Weights of a small transformer language model.
Size: 16 layers, MLP 1024 GELU, vocabulary 2048, 11.3M parameters.
Architecture: LayerNorm before each block, learned and rotary positions.
Training: a variant of SOAP for these matrices, 548M tokens, 2092 steps.
Each number is 200 + 20 x the weight over its row's rms, rounded and kept within 0 to 999. Layers, rows and columns count from 0. The size before them is the row's rms in percent of the matrix's.

# layer 9 MLP down (transposed), 1024x256, rms 0.0494, rows 988-1023, columns 0-63
091,192,190,172,183,183,206,188,166,179,193,201,176,203,161,218,235,178,196,164,209,176,220,198,168,193,204,225,211,218,175,208,192,218,203,202,188,184,211,200,191,219,195,208,178,181,189,207,192,169,201,188,182,215,197,195,190,148,216,185,186,205,186,235,186
095,180,204,211,169,210,205,205,217,224,234,197,220,202,180,236,243,219,202,213,242,208,217,209,220,177,159,222,212,245,213,206,226,210,201,183,232,212,231,225,181,191,217,159,207,201,197,198,212,213,195,196,238,217,213,179,173,242,220,186,222,177,198,192,212
096,159,176,231,157,200,188,203,218,197,180,244,216,225,198,181,233,218,206,202,162,223,186,193,200,203,208,197,198,232,172,223,206,214,190,218,213,195,185,208,174,212,193,169,217,202,190,237,180,234,200,209,228,242,226,188,175,223,216,222,227,214,167,231,198
095,212,167,235,201,197,211,222,207,214,205,170,202,227,202,213,223,193,188,229,231,223,186,176,196,195,182,204,208,216,179,192,207,195,203,239,196,178,185,214,233,225,173,218,218,205,208,211,199,180,224,261,219,175,227,207,215,220,157,186,175,189,183,221,203
102,178,244,176,184,193,179,196,229,220,191,158,214,213,176,217,210,204,196,180,151,213,222,200,214,175,173,216,201,214,205,188,195,193,189,190,227,191,242,192,208,240,176,195,204,243,206,238,244,210,163,220,197,187,203,226,215,141,214,192,196,179,171,187,213
103,249,197,192,162,208,202,184,172,201,155,200,223,197,215,172,212,205,186,168,215,166,200,165,187,173,204,220,176,200,203,202,199,223,218,221,216,170,185,194,185,186,196,213,195,224,205,228,179,212,154,231,195,209,191,231,216,170,207,197,217,162,244,217,206
097,166,215,157,217,213,199,218,182,202,215,217,205,266,210,183,200,224,177,231,219,212,191,230,213,198,214,183,204,191,185,189,191,196,201,196,164,163,177,199,200,162,206,187,191,194,198,198,209,187,203,226,194,216,210,174,205,191,201,172,172,210,201,201,214
101,232,195,187,158,175,188,200,210,200,205,210,197,217,166,222,221,186,215,209,212,214,202,204,220,201,223,200,185,212,158,209,182,224,203,228,148,189,179,163,222,170,206,206,185,152,205,210,219,232,210,152,183,224,173,195,181,170,203,206,180,214,241,234,198
100,171,181,182,236,185,187,194,216,199,204,170,180,203,215,172,218,210,196,211,213,211,215,221,238,178,217,209,213,207,215,213,210,211,220,194,202,226,203,193,179,192,190,218,181,201,212,205,190,200,192,172,195,183,176,216,221,194,172,175,200,225,221,182,207
104,188,184,222,162,184,218,197,222,153,184,169,187,182,220,187,226,175,224,223,187,222,202,193,175,186,179,191,209,204,221,203,218,192,215,181,180,212,212,181,194,232,159,202,184,203,220,193,207,213,193,196,187,166,180,175,198,154,184,200,211,185,182,182,189
108,224,196,199,192,214,210,239,218,207,205,216,197,214,199,194,181,199,209,209,204,213,194,192,199,195,149,178,155,218,197,231,175,153,205,167,183,178,184,203,200,214,217,182,232,229,221,204,214,208,218,216,203,222,202,182,176,180,222,221,195,199,230,225,229
108,194,205,230,204,209,169,215,210,214,186,197,202,174,199,221,196,207,222,175,168,193,213,215,184,242,246,208,214,214,178,267,236,244,199,158,163,244,229,199,192,193,170,193,189,223,211,185,228,214,217,169,190,168,211,208,195,192,188,195,220,204,205,206,181
110,151,193,204,230,221,171,176,194,166,180,174,215,210,170,188,214,194,210,222,239,199,179,198,185,197,198,172,244,200,193,209,168,220,229,196,198,224,219,214,210,152,199,202,202,125,198,232,235,219,178,201,188,172,220,180,200,203,213,180,194,199,231,176,199
114,156,219,218,209,197,193,206,201,174,174,188,207,229,198,194,194,188,233,218,222,179,187,209,203,243,175,208,216,249,173,210,214,187,225,225,192,218,228,219,205,211,195,193,201,238,227,194,167,251,207,216,178,194,198,245,194,227,163,190,161,194,208,212,173
091,205,188,211,211,200,217,236,172,156,190,195,205,207,200,251,173,153,213,196,173,216,187,191,199,185,215,220,219,190,211,194,221,182,206,221,182,170,223,224,197,211,190,203,234,225,236,198,224,216,192,195,213,229,183,187,196,224,162,182,228,185,177,233,187
096,234,208,200,187,219,197,195,217,178,218,184,185,186,178,226,202,218,226,150,189,203,194,176,198,184,209,210,188,205,211,181,224,254,172,172,219,205,214,192,191,208,218,223,191,184,222,193,190,181,202,211,148,206,178,230,227,221,196,208,207,208,208,189,237
110,182,180,184,222,192,203,203,209,202,223,179,198,200,164,242,206,214,215,220,219,196,198,211,212,241,185,203,214,194,166,253,196,187,188,213,218,230,213,168,168,197,202,189,194,206,180,219,169,175,234,190,225,201,218,241,197,196,179,184,174,206,187,181,191
102,191,208,172,208,204,198,218,218,219,179,215,186,186,175,205,230,211,218,195,168,207,207,201,241,198,266,188,209,217,167,189,189,181,174,217,188,191,211,192,240,229,175,203,224,235,219,193,200,191,205,183,218,160,182,182,189,179,192,213,212,232,182,200,202
098,196,185,209,172,210,200,182,181,240,216,189,184,231,239,240,180,183,218,211,195,231,194,205,197,187,182,194,212,167,191,200,179,198,161,172,197,222,230,193,185,235,197,214,208,197,218,218,198,173,245,225,191,184,207,188,193,215,228,194,192,186,193,153,209
099,188,225,215,218,213,185,195,192,223,191,198,191,187,211,168,174,178,216,193,206,188,215,181,182,191,155,201,216,229,170,221,191,191,162,174,209,188,220,177,205,186,190,204,183,197,212,182,200,169,240,195,179,195,178,210,211,197,166,212,230,186,190,217,211
098,190,191,177,219,226,197,161,195,214,185,183,180,199,144,199,209,203,210,227,211,233,247,191,219,197,187,211,224,174,167,225,187,217,198,190,219,178,214,218,175,192,214,191,186,196,187,194,209,178,225,176,181,191,216,198,177,197,175,199,204,201,181,207,165
110,213,189,193,204,218,220,192,211,161,199,187,203,205,197,154,207,191,211,210,250,209,205,189,186,220,169,189,214,172,162,206,192,246,179,179,206,173,181,220,207,238,201,200,178,208,189,189,206,221,225,189,188,178,218,207,182,188,198,186,184,189,173,189,202
108,195,185,197,162,198,207,179,191,182,210,210,189,246,249,230,193,257,158,172,199,168,207,208,208,215,185,228,179,190,200,194,215,242,219,200,231,231,183,204,211,184,214,198,210,181,200,201,198,207,217,206,174,202,215,176,219,176,174,193,230,214,191,189,177
106,191,205,162,222,192,245,220,208,211,228,200,172,171,181,203,229,188,206,163,211,244,164,194,202,195,205,212,174,212,149,196,238,193,207,202,182,240,218,204,199,223,171,202,189,196,193,204,203,194,183,211,205,189,228,193,189,212,159,196,178,206,203,199,205
104,203,175,220,180,191,214,211,207,196,205,242,169,201,181,199,178,218,170,180,211,237,205,190,227,212,197,213,196,203,224,218,176,196,217,192,213,214,220,241,219,198,210,172,199,202,239,211,231,196,208,192,234,190,217,184,199,188,200,241,182,190,195,231,186
101,218,226,174,181,207,179,175,184,208,223,179,184,167,207,191,199,220,183,207,181,219,213,213,191,197,181,223,217,205,194,218,165,208,189,190,219,194,163,208,204,204,218,176,198,197,155,220,176,225,212,194,190,212,219,186,177,191,198,235,246,222,204,217,191
103,189,181,214,254,228,202,205,182,216,184,217,198,209,202,175,215,199,231,182,216,205,239,188,225,188,181,187,225,186,207,199,177,220,179,183,171,242,172,200,196,124,206,184,214,200,211,177,211,207,202,165,171,183,254,192,209,164,173,201,175,220,187,176,213
098,194,238,181,220,225,214,212,214,220,213,196,208,202,218,236,204,165,182,204,199,221,181,190,215,166,175,172,194,201,162,190,198,226,199,176,220,180,203,240,191,153,201,213,176,208,196,188,225,221,221,201,228,207,201,198,165,209,203,213,174,264,167,218,194
089,181,219,188,207,243,224,206,179,223,185,224,186,177,196,176,212,219,227,208,214,174,196,215,175,191,198,201,208,184,237,228,225,201,172,194,219,198,220,180,198,213,194,228,215,197,213,176,212,208,173,195,193,169,246,191,221,178,224,228,216,188,193,186,198
111,184,189,233,172,171,228,204,204,196,235,198,183,199,198,190,193,203,218,210,200,187,174,231,235,206,199,159,190,202,164,217,222,221,200,193,196,204,205,156,201,222,188,217,226,182,201,177,196,223,196,173,202,194,227,200,189,180,227,232,174,210,206,223,191
090,219,214,216,180,217,191,195,247,213,241,229,184,216,202,213,199,189,194,210,194,215,251,213,184,168,201,199,186,183,160,222,182,168,175,223,231,203,192,198,196,187,198,205,175,183,162,167,168,166,190,199,180,175,247,197,177,194,179,249,212,206,185,206,189
101,205,211,206,247,185,212,194,168,199,184,200,172,167,191,193,204,171,209,196,172,231,203,223,187,214,182,200,195,215,214,216,173,172,236,203,195,206,194,218,201,211,170,186,171,183,183,184,208,210,182,193,161,169,159,228,191,188,203,232,203,208,193,209,183
099,218,181,188,218,208,176,203,211,200,188,185,213,193,193,212,176,210,193,179,213,212,221,213,215,234,228,200,206,189,185,196,202,210,220,217,219,240,161,220,193,182,174,167,208,184,239,218,197,231,220,191,188,182,201,226,202,177,178,189,169,170,226,192,207
100,201,182,250,175,165,188,210,195,214,202,219,218,183,210,191,194,233,225,211,185,164,220,211,202,213,183,215,174,194,230,229,209,208,164,221,216,211,172,196,208,213,192,163,189,182,192,185,225,210,222,221,208,179,201,175,194,192,183,224,178,196,145,181,204
102,198,197,208,235,204,193,182,179,205,214,227,189,217,195,194,220,205,208,186,202,228,173,200,231,225,199,204,207,227,187,218,216,222,171,177,212,185,224,214,188,180,162,183,154,203,168,201,212,206,204,214,201,203,189,218,200,193,181,178,217,231,229,216,195
095,187,197,201,201,210,179,184,177,236,200,210,161,215,245,209,192,194,206,192,207,213,209,181,230,194,202,200,172,195,181,181,219,153,215,216,203,201,220,166,185,207,233,207,197,204,184,178,195,165,169,231,200,231,217,221,193,190,209,221,185,215,192,206,194
# layer 9 MLP up, 1024x256, rms 0.0494, rows 989-1023, columns 0-63
098,227,191,181,199,176,211,156,221,193,200,231,161,211,193,189,206,212,201,181,174,202,201,206,170,199,190,187,186,179,195,176,208,179,187,162,191,227,219,195,212,213,175,242,196,213,242,201,150,227,216,208,169,193,214,218,213,176,190,194,225,188,197,221,194
091,235,225,188,197,196,219,207,212,178,218,157,138,192,220,177,177,201,214,200,180,206,174,209,205,204,203,194,197,166,227,176,237,200,201,171,191,175,190,233,225,158,191,213,214,181,212,200,228,206,166,213,178,199,205,192,201,222,204,139,190,201,203,195,235
090,187,222,192,218,205,215,180,204,192,204,218,198,183,167,219,181,187,176,185,191,170,204,210,233,243,203,202,181,141,202,195,188,192,188,186,227,198,202,173,165,180,198,198,168,220,181,218,215,214,175,180,195,187,172,215,171,201,225,239,213,192,222,193,223
098,186,211,223,221,198,233,180,160,190,207,190,201,201,217,229,208,206,226,181,205,177,178,205,243,224,226,200,201,191,182,212,209,182,234,198,216,202,213,232,168,208,177,206,168,196,227,204,181,178,194,174,195,199,220,182,209,217,187,214,208,179,195,177,229
112,223,210,187,199,206,213,211,188,206,211,174,227,221,194,176,179,167,206,159,196,199,202,188,200,175,182,197,214,230,249,217,210,211,222,203,188,189,170,192,173,203,218,181,245,189,194,195,204,213,261,147,193,235,196,209,186,222,204,207,193,194,229,195,178
110,173,173,197,180,187,209,216,167,181,201,164,202,175,188,177,229,217,205,192,221,189,205,228,194,222,202,189,212,186,182,200,208,181,200,193,195,176,199,184,220,208,227,212,168,178,180,213,208,170,160,212,186,192,208,214,200,209,205,181,204,196,213,228,183
096,196,187,195,208,188,188,205,198,182,209,189,212,185,194,237,186,199,177,172,167,207,190,215,226,221,183,160,240,233,199,200,213,213,223,214,195,218,204,178,186,204,188,217,191,158,190,202,182,194,220,209,216,205,210,229,180,211,197,205,200,159,208,172,200
103,199,230,169,200,203,223,167,191,165,202,183,212,172,164,208,199,192,184,191,183,250,205,173,190,225,205,214,185,220,177,191,195,175,181,184,191,197,169,173,188,180,209,198,168,191,189,180,218,196,209,229,210,224,183,171,205,214,238,188,226,186,183,240,223
100,202,212,165,189,193,232,198,203,186,209,247,225,210,210,207,198,201,212,197,240,216,180,190,198,197,195,155,187,195,194,200,232,178,190,223,180,222,167,197,216,186,182,218,198,196,161,192,211,204,205,212,187,214,191,211,211,198,194,180,202,231,187,201,223
107,190,187,196,216,182,168,207,187,232,204,207,192,216,212,206,160,201,189,190,217,169,165,199,197,153,170,164,233,190,170,187,182,213,217,208,174,186,204,242,188,185,212,205,243,216,196,204,212,218,185,200,170,209,204,218,171,167,195,179,207,166,199,212,214
107,166,199,220,208,165,162,226,202,196,233,202,181,192,185,232,235,190,181,213,232,206,166,188,186,195,195,220,214,205,200,210,217,188,221,231,174,203,200,197,195,217,215,191,193,249,208,206,207,191,215,202,228,205,208,179,228,221,196,165,211,200,182,204,189
107,205,210,187,159,197,230,191,221,205,216,226,217,202,202,196,196,199,223,203,208,190,210,219,194,213,210,197,189,178,235,228,231,184,183,247,201,194,188,188,160,235,196,204,187,188,196,162,192,189,186,220,233,199,194,215,167,233,150,204,209,220,232,210,217
108,194,198,198,210,172,212,200,214,168,224,214,198,173,186,192,163,235,226,186,194,188,191,221,196,187,220,182,210,211,216,222,205,199,227,219,203,196,224,199,193,182,189,192,191,194,211,182,225,209,186,203,187,222,177,194,191,199,190,168,195,203,217,203,191
095,207,190,208,180,209,185,199,171,223,184,206,171,178,230,164,205,246,193,201,182,205,171,203,169,204,205,172,200,191,207,220,196,202,186,185,214,238,191,200,178,199,193,184,178,191,246,183,183,186,236,192,187,214,179,219,217,190,199,221,199,195,215,217,208
099,205,167,218,233,178,188,207,194,237,175,165,238,200,222,178,210,172,231,235,216,206,204,218,229,191,181,171,196,203,188,217,201,152,201,220,199,210,230,199,217,209,215,244,167,187,190,201,195,211,235,197,197,176,160,207,191,153,185,160,182,178,192,210,179
101,199,171,231,200,192,214,207,202,179,176,190,197,178,165,197,173,197,198,219,203,207,175,218,199,212,209,196,198,203,238,203,224,203,215,175,201,198,230,202,176,233,199,213,220,184,168,220,190,213,216,188,228,164,185,204,178,200,184,230,195,201,170,200,205
109,165,216,192,186,218,217,193,177,194,201,177,185,214,195,198,173,162,209,204,158,193,205,176,215,211,175,196,188,177,240,224,172,201,219,182,177,243,177,242,207,217,225,188,186,157,191,183,184,213,208,230,174,236,224,193,216,226,212,216,215,182,247,197,197
103,215,181,200,229,197,234,208,202,189,187,203,189,193,223,195,205,199,190,220,208,215,212,204,218,224,207,180,222,213,223,207,222,184,202,206,177,181,185,210,170,206,209,169,200,166,213,179,186,224,171,209,215,205,200,185,212,195,231,189,215,186,206,194,187
100,155,201,172,183,180,204,192,227,190,236,200,167,178,174,210,226,193,220,203,205,196,189,198,199,169,194,174,196,193,179,181,206,248,214,185,201,179,214,221,221,206,205,206,236,180,186,197,187,206,230,167,228,190,210,184,197,216,202,181,222,187,209,183,209
107,220,165,227,181,157,201,217,210,225,219,183,229,186,241,135,213,217,191,195,178,215,208,176,209,205,177,196,202,219,219,162,199,193,205,227,167,215,191,163,220,197,196,209,200,202,202,217,176,189,194,230,203,214,243,195,220,198,202,203,209,196,224,195,202
106,226,230,224,183,214,212,200,214,159,195,245,173,202,201,183,203,204,190,179,205,177,188,182,223,204,190,225,200,204,173,197,194,207,218,178,222,191,187,201,211,199,210,192,202,198,181,179,234,189,214,172,202,182,218,180,202,201,227,206,143,162,214,178,198
106,153,194,167,210,208,267,187,177,186,194,167,154,243,200,213,180,211,205,214,196,199,196,195,196,204,167,179,208,191,196,194,219,191,211,202,184,228,156,223,212,168,212,202,203,191,205,196,177,189,176,217,206,189,185,195,205,197,193,205,207,186,174,184,189
108,226,197,189,211,190,197,227,161,162,171,192,206,192,194,211,227,196,241,235,183,205,213,192,203,191,200,193,230,164,184,202,233,202,193,208,242,197,179,200,202,216,171,219,183,197,195,168,199,221,199,209,195,180,233,222,227,206,205,181,207,212,195,182,209
104,215,178,240,225,198,210,177,231,219,194,182,190,197,220,208,188,194,207,231,247,184,202,195,194,224,157,223,185,194,208,176,192,162,219,210,166,158,186,207,209,220,222,208,204,255,199,193,190,188,239,190,188,198,211,187,189,202,178,179,209,185,173,192,193
097,186,209,187,194,187,179,186,215,227,184,188,202,185,182,219,200,179,232,185,198,192,191,189,173,186,192,166,195,203,220,184,186,202,214,183,186,195,188,209,204,187,205,208,209,196,207,186,170,159,196,209,193,229,193,212,182,226,209,221,184,221,207,145,173
114,193,240,200,206,174,202,195,219,193,240,176,198,176,195,199,194,174,201,197,213,214,177,192,164,178,211,233,183,190,214,216,210,205,249,235,203,190,204,230,199,204,219,208,200,191,226,184,186,214,201,220,214,190,221,199,220,206,203,233,187,180,189,224,158
100,198,155,157,186,207,201,208,173,194,166,162,220,217,196,206,174,220,220,183,183,176,200,194,184,163,236,197,197,198,203,169,222,211,229,199,198,177,203,192,199,214,220,171,192,210,199,216,208,206,185,180,173,193,189,224,224,185,197,212,209,169,151,207,203
100,192,190,193,196,190,192,214,199,220,225,178,245,203,212,212,175,199,174,223,207,216,211,180,212,226,187,185,222,226,210,191,173,205,185,220,207,193,154,206,197,207,196,224,184,208,232,212,214,165,233,184,195,222,178,204,200,234,199,178,203,174,196,212,215
106,182,212,209,165,219,204,195,162,201,174,203,227,184,158,195,139,195,204,194,173,184,176,217,213,242,185,185,205,180,183,157,197,202,255,192,207,186,182,211,192,247,216,190,208,195,211,167,232,215,181,222,208,200,204,200,170,183,190,178,185,195,191,198,194
087,193,182,175,203,205,199,195,164,169,167,178,209,197,185,197,164,195,189,208,218,164,148,206,228,180,189,190,207,203,231,170,174,220,195,179,186,212,209,204,205,223,198,201,194,176,233,216,189,204,178,214,227,255,211,208,198,214,174,206,216,223,229,176,205
102,212,217,211,195,246,185,186,180,178,220,184,240,208,197,238,184,224,183,263,186,212,202,181,209,193,226,209,229,202,222,173,211,201,184,214,171,221,234,229,207,167,191,226,265,225,190,181,223,212,220,203,182,230,227,167,187,186,171,178,180,190,206,218,186
093,181,180,172,201,197,196,204,216,237,174,212,163,196,221,193,197,197,176,177,201,212,169,220,212,177,208,211,218,210,204,209,181,202,201,229,211,236,178,182,184,202,202,211,191,165,213,206,245,208,186,202,176,198,169,237,210,215,215,173,174,226,176,190,195
103,194,208,196,207,201,226,188,173,202,228,179,192,155,200,193,179,198,177,204,156,191,197,168,214,227,249,185,207,181,190,179,201,195,193,196,203,204,169,196,219,168,204,210,199,215,204,175,181,203,183,195,182,205,198,185,216,226,193,168,209,205,236,206,198
095,199,173,223,179,183,184,175,226,207,189,209,200,218,188,225,196,177,169,220,238,167,232,192,165,150,190,194,172,165,217,180,209,206,189,178,188,202,197,157,216,204,159,212,222,198,226,187,199,188,203,175,207,223,209,217,218,222,175,211,192,163,197,203,225
106,226,153,233,194,159,247,224,207,251,209,204,221,199,184,208,209,198,196,193,183,198,176,209,232,169,200,204,217,181,188,231,216,170,197,172,215,198,180,235,192,187,184,172,176,202,189,193,209,206,185,208,202,208,185,187,190,205,213,172,217,188,182,206,174